config.yaml
d_mlp: 512
vocab_size: 8192
extras: ["capped logits"]
init_std_down: 0.0
warmup_steps: 385
Each number is 128 + 32 x the weight over the matrix's rms, rounded and kept within 0 to 255. Layers, rows and columns count from 0. Numbers have three digits each.

# up: layer 2 MLP up, 512x160, rms 0.0459, rows 331-368, columns 80-159
# down: layer 2 MLP down (transposed), 512x160, rms 0.0428, rows 331-368, columns 80-159
up331:162133123120132119116122140101139179091145107204106152110134099124113129143155106070118110118118100151100131100191122158125123140126177167148149107153179121112113124114137121110050173109133086129179134136113107133114153123122109139106189148
down331:123146177105165107148107157135146077082148140129156131121135085112180125102111112176132136192163131130112132113156098141115103112114089131072152126107149133162145151085117087101154091160089156145083146136082121070161127098120122113107103122
up332:151134116096142125122097135114142120143142128180107149146142121132145133139146118097127120144121119130105116102149113140123128117125139121150129111146151112111120120098129146132107134104137116137155125129126128153120146119138089110106165146
down332:106130105148131152151148104142129152111131100133107135094112125138111118122150136140118136142123118147139120147112105109115174130107107092126123123136128130140159122127113122110131121120122137142097136126135133128126095103137132141137120106
up333:133103101090162151130102133110129168099148122201075173138134133103131139140181114093120121139132093123099135098148115156093155117133176154172136124151191091130087133102125126141081154123138097159148117119132108130112152107123086113109200158
down333:127199130155093076131138218111113125112089134094156145169123159120149179101138116146123108085092147130129120109117096119129145086113155166098107100123126112138120114147119145099073158167117170087173117130114134152142148155083145118157078073
up334:143128115062140136112107133117152128109135105181096145142132129119117118119141092086123101140123117150124131111164141146128112131153146157159139128140201123113131142118127089144086146127130107122155109117128127171111120129129106132097180154
down334:129122145118111126105090146143116101155134121123147137125118090138113121139128139114146101104132164116130160138123131110129111086133142120105106155115102146122132133146122132147157091118126135178101083127144132112155156120144121119112096119
up335:153137117075145125103099135104119142125123119186095139133146111106170130152143098073105108144126127139081113105141117155143128088142141167160116118154209097117096140111104126104105152121132094158144098120137108145103127144136104131103151136
down335:129107143108091128134121097125138105127116125133115131143112118136122149136121142139155155134129127123120117122140149117128154125149120135108125133133153154122162099130112143100118113143146138112101134111122112120138102163120151131106139108
up336:149132097087129101103122168125158179102139100224123106133159142117125144160159050084145134117102100111103156149137146173166142067148164124137150122159159100138127177084102107138077156104129124160141114098148144124111172097118113134114174145
down336:112106162135137181114128118120123204106118185162163171127076170157141190075116144152173114082104057193099064129127138091134107115087129093185134183116155105093074094123134136080118099137140148088152111137152107117144113077133129092194101145
up337:140119134086139117126115140112136129133145131166116147130119112109132138123146081093106125128135113134120148115138125126129129136157156141153135113142162101124118146105109116130089131128124124137154113139114111144115152116118109125108143148
down337:101155120128135144134148115139119102140107108104147141108123134139125107134131153167135120111112127137123120121128143152137120133104144120123136137120106140137145100118132184132153109142129122112127137136134166123153146112106133144123127104
up338:171103119090141138128093137113142138125126125176120102140124122113164147131142115076125123130094123116092147128131126155130104117133156133136156108145167122132090141102124111115083153125117112149157129117128104155129148142127094124122159135
down338:123137085122142134090116108120097123118139150152174112113125138103155105118180150170164121132099136124122182126126142144127120116149161140118150140115119137125074167127108139157135157100117167129115152128108116134143115129130159144157122126
up339:119106096078144138124110129100153141106135131190097154134140124116148155116153109070132094129129103122097104120161116165108115111117131132160128118144176100113088130122103126118106135116118103135159103124119118147140130145151110132092133151
down339:185121130145143126134119110111140109115106166140085139108138110109119100143155130149091113122115116120142108102083144123127140115160151174179092155125086167169140107116121095141181135111125141100162103131141133115137093116126152096160161128
up340:249141199000163234114145202182107156018224098197093117069121183127123126169171167144223179189152121102176066143193223159093151185177110082212081073109198111069000095000130107124197255127131187176236062172207207214136175028229043073159255221
down340:201090159150233090022142122148193064000110000118006198139141030081152218039165056107092030075165107161082072174136196084177168089174039138102172255135170089091085172190112197172121111141125091129106120123106133183077155169151147156000120184
up341:133150107084154127120120129086136175100124130181093140110119109088140129122135092089108105122118111126102125113155098137126137098138150141137162120141170095121109137117142116113103135143129133152157125123125107118132144143129092106152160136
down341:134109138106142116117130119125113136145094144154109106122137125133137147124053123137102094143107130127137123140109141123138151118123137100138137136102121107101103085163095127119127124121127121132151105114150120138129107130148129137108109145
up342:152137108064143137110137137097130140140137115185110138125125127107143158137139090102137125144113112133122117108141119145124131132140128156184132115135158106123127129116102108096105164105119109149130137123144113148134140137126093106111150151
down342:152119144138102141114142106132151126164141093136136139138140165122103127147154122115150141137126158128100148110116125112125153157098137102141118138113103140130121112150122111103149109112127127130122113131139135142125153114134122125147103154
up343:078138164132159150172108100135137156124113195179085168129148167105164141205154137048074111161149147177056070104177161188131140063136192201255138135147171189071114103064053138064000154082098172131128072156094132096166137173140122061092179142
down343:154174092229113142123246132078041181150161111095144099193120171146121187132162121190111078149241174191163122172143131223132126147181172110117068173120068185157111137210141078157175123186172100138135108097101119156059082104246208118118087109
up344:149125124068122134124104138127132119128118121195095147154116109141158137136150097112119115122113115147105135113139113147115146121130174144153140120130185116120113142101115111120077154105128113151156134119128134149081133133122121116144171124
down344:121129150164181182133103151128183164161117108091145127096127170146158114154150098104125111102108142118130134112104113180105120149074112089119122127102144100138124124101141152115127128122113123069111149157103110130118161137140131084110111175
up345:182137133053107109118116161130153140098124117200162118120175100123137188132160072039121111189142130105160140085202104194089030166087207134157156107076208088140069132075113149121132113147136112153187101158074129162169151133152112099099154190
down345:153125165158087175122151086136150178134133122146119165124095065171130138159087144092125091082079121154162156123084131072150082102097108046039135172140088180122140163180130124146068204126127137042198140152123050096097104088200123179192193073
up346:140123125081125127128101125109142158110146123183107161124125141137148141145158107093136109145148127142086132111157123128127115126132144138157129125147181111117098120099119117112079146134120125136155127120137126140119149127138100129098144146
down346:080138115164136193160113121100137114131115139117127132110135138121159119115135114100119115151136109119094125120139164112163111137135134165141121134087131113145122119154106113138153146098145084105121089149123115130136109134131124144113107119
up347:111123102048152135135067147130102138111179127232117115127123124121165173150144134102150133152100127160083163136130094133142089081145138162165140116182186111107098149088122110128109136140103091132131122107168169135131152114096060140119157159
down347:107170155121129138125085169116106144066126194151166148126156132101126100150137140152110099111106129121152110136122142104120122057119160176086078091106154087088128214146104092136172116089155128172175140133139108103153121114129142122127137121
up348:131126122089139139131106137126137157130121125184123142129138125105124133134144110103126122128119119127120118118156112147127125132145149134157127124142169110104121123104123140119098138106126138161145142118120134150138149121125115130114152134
down348:155102097150114139129130109125129124115131119116102160101131140143121123142120103105124142151132132133127090145146104125133138115125136130106126142117133105151149124114101112146110127142143149119135153135119112136128109139145142138129129141
up349:128132119100137136124115132114131144123113124180118141132142118122145130136143103103131120136120121134102129113138098135119130117138148142139141120146160118127110134116133115113092143134125121137135118126118111143125120132126112128115152150
down349:148122127115119120132109136141133120134145133134124127121120112100129129123106124116108146135116132138118130120112120133134118138124131144131111103159142135109125120129143151135120149130115117143132101119122127113128130130125131104132139109
up350:123138100071145147112083111090145150107135138202100160121156130099171148138156090078115111142102125145131102103163124166116133138110170151168132092170168107125096147099118105105092152112143129156170133117105107137135130111134101120126166129
down350:124165112162119161168178145172126092089135080136111147152105159125125135094134120166117153137137128113126151086133149103158135119122127102132112142110138119119136122101105135115168106121112117108147150136096135101192118112116152101109062142
up351:133116115081134138125102142135129153108153117164122138140139124117134144138142102099133100139118118123109127102127122144124125139125143148139131130131173096112115141110119108112090137123122131141167112112123113129118123115131088115127143139
down351:128091105103131112138098125146128127133120125123115108110148106110174170100131133124133093155108124115137143132111141123148134113112131108117149121118145144143128122091109132108127147119111102107132145102108160144127114134113114118130127144
up352:144110126073124111127110134108132145113150130194087150155149118120155122157141109095123117141103108135110085123164123154121157131146167130154134102155193106131078115106115111097086114118124115132169108133124117147118129097126107104135146135
down352:143143115130089089162137114126147151159086143163114136137121118133144126151174135107100103080127114124118119143176115100129168104125133091113123115140099120142211135132137172139104161085163134095128118140115122119111123143123128140159097104
up353:120084156080113119145113188092191171093111140255088132146159100154097204148119125127155176108131101072155179044147105133116108138128109165109112085196142129211090149120117174132101181099123136102107112073113084105120190144124132170148142111
down353:182157075110119116119103084138134123097120144048150149128130174076144021096108127090174089116096149185102171164192099127133151115095237155190203189080177074156150116081110100144120083151090173123232152181124183148109037150124094096232124192
up354:137120119117147145134094114116126132130122118170106136105127121117146145134143116098123115130135115143116123111133130135123126119138130136157134126142174114117101133116120102117112128122121134133146112136115118136120121117121110127139153150
down354:118120126120130138116130133141117114114140126150115128119134129116113144117125120116158141138136150144124127115132146137131110129150119106124142123158147129145123131129131124158100132150123122125145134113141132098123129120109105109139122120
up355:202179147048135023150081114119116202057156174207135143135173171067110150127202078093184171134187109148180151156076081191100161137157157064214114125127255134087111083164107148189103180053137018170204184120148156090134121085115133134121171222
down355:149000069157019195125062113092144085255255211087138100123096071151110137038143167076174115129139114099077018119114104063129025211146046185171198123123155122107051150151016108116020051140066095001065106190123155208090070169188085069177114139
up356:152152111083133131133109157102147139102123111171098138142145131132125173108131117088128106116099112138113125115144110164116136092118160148141138099136191103108099134100140125117111134114144123151165125111113097148110143112130113127089157145
down356:099162144157100138135092149096133119127177135130122126092123123126088087099149137134145109143108111155138162147104132139143104133137120151122139099113118120138146080097109101107111153166143137114118162126140089143096077139119148121142108105
up357:122081088124121156147099147131145168131097168200113122122161105118118169125111080102100124114143112109118175118113116164084140102165158139158142110156159124144131102110117151132110155084104118097152094105113117135126128109103100109127119191
down357:190186100111115064156131121116125120130126107108138144089140094128139093118158148113154097102105153152113124099156111116146128128118079085079117135129153139155179122122116132128120117117148190145127187117131158117134104156146149139137132056
up358:150112099086138142137097112122123146126132121189102144131128128109127148139142104109116126145124116120096125124141123138132114126127146147135153114154161114116097137116121111128098149125119108132154104113128125147121126121124098138102176142
down358:141143131112118124138129118142111135126116138159138113147126123139124123110130122103108141118116122115113126135152141133116140126104109125120111135128125149161124136111134113119139141133127134139117118126144128131139137125100143133138116138
up359:102038158043165077161121115201102125112221112199090217079106148070150176164128139088170222181043169164083114135204128151076093123219109068131206116122255048145105187112032122170025214088176160141219197165170167240092138156109085083113125191
down359:117250139142255091120127115116154169255193227140179155100134247081170093092135152243173091221055096146124088154101089255123122188073120127102128113065161201136171191153038168115146131132162058159152117232216164130106094086087110121124247092
up360:131149115071154117125094143117123146117143137183111127132132112134138141134143083072147107152133114128119109114133126142130126127135168136159141122135189126086123159097119125117093155106127106167155129143114096130111145114142107119115162179
down360:130084147110120127113135110137131145148099128112155113104112122131081128156135174159101110130132130123105123073139107111118129117130099133106144086127134123142116143125111110129133120096118112129134130138109141142131124154124107105117124111
up361:139115118085119126125118143129133145118120123186110151096127124107138147132141094093110120141119117139109125104135111151123131134133160123145139096140167123119100146097112112121075134111122134135134126140120127138123123125129094132103170138
down361:143118128117121129144116125126125089141136121138142141121159125142133142134108132169127159164141134121115092135140119131141113148137122132126155121141124131145135093146096139161118139121105144133134139130134125092133114084135150090124140116
up362:120136134067140124114070153108128150132118101209135138125140111104118182139153060079123145170141127132111132076148118140131120088156147122155123112136167111120101152091126116122098148110125116149157118119108100155103157119135099122100180128
down362:194134083167111139118122180090116121098113145106139134123148124118127083133135127121114098099092134138120127129124131108136165127154116125100151146111138097156092105128143112136084135150158151153151134155118130077118161157143151139108092142
up363:106117116046178137129071091146080184108155101192117153081166116125202116185162122105130134151085130135132118136155126138129073125139176137206116080107177100097098122118110120140140161117151112163169103143152173143171162116174095115141137182
down363:141112170161123114136160141154119091103151190094148114118139159129103094125152143171134111191111072154110114102114108137120181113151118154125119130145136158168115095134119053107118109143135109112097193187116142094099120121177137090120077145
up364:135113119066146128120097126077152155126141121207091138127129130096129125152150076070099123110137142132113126120135099173095114109159167144137127119147198086090105113104100100105088146100129120120164096147116118133090139150113084097086170149
down364:176086157110130110096146161130131095189076127105089149057105117136147201089169182180173170152136143086123181132123170104182096143147186092121111088127092144170136106167138117144142154144162136158172132089101098119122110176081090124094077142
up365:128119127097142123128104136117136146113142128177125131140130116107163142138140110109136126126133112132112134117152129143103129102140140154143140113148184112123106128110125123102106137119132109142153107116123122143133144117128116121120160148
down365:124124116144142115108132118127111132128148128146162103106134128127150154146103154110158129153122138139135123090141147128152122172126144140128121134120120121172116122134141164166136117151128139130151101135143117115144112112151121148124144155
up366:244121188150194147066030114078044151057188185202100120141073129128216118197153116067110115151058053172114060180180097151159069087164177196145109162112196087202113109084045122164150162006105134223212065149099187159169130146138021094134183217
down366:199110112065086142226179163126168209160152133140206174161159107143085102165082111166165125052099088117132182067112205111190170070067190157087192149153090114111077116208157109045103143196107147117114104138146115045168232174203058190126133109
up367:144120109091122130125112116112137138125136116180115139134152125130147149156144113103114098130110130150087122103147113148110116120123135145166140097144179107101114152107125110106117143139122122142155117121115127150112128114128097116120132143
down367:132093115150131141096129133107112142130117128120097150144144138119134137138127094130123130121153107131151124103150166140132123131126114103134183113153108130108121130103144118136114119106111090103167120127098107121132136107123119113118114112
up368:136117099070142136136111126124143140110142100180125140141132125128135145124150109109118112142121140150116121129130135152128125121127147154166136115146163099131114125094141112126083145111123116133143121120125112145112144123136095104111192147
down368:155106156133123128140108135075107144139157114121114114111109124154154150139123140142125131123136144130101117104118157098151144133120083153114123109134125135095131135124131134129143126153183122135160119106110107138146158148138086130143119115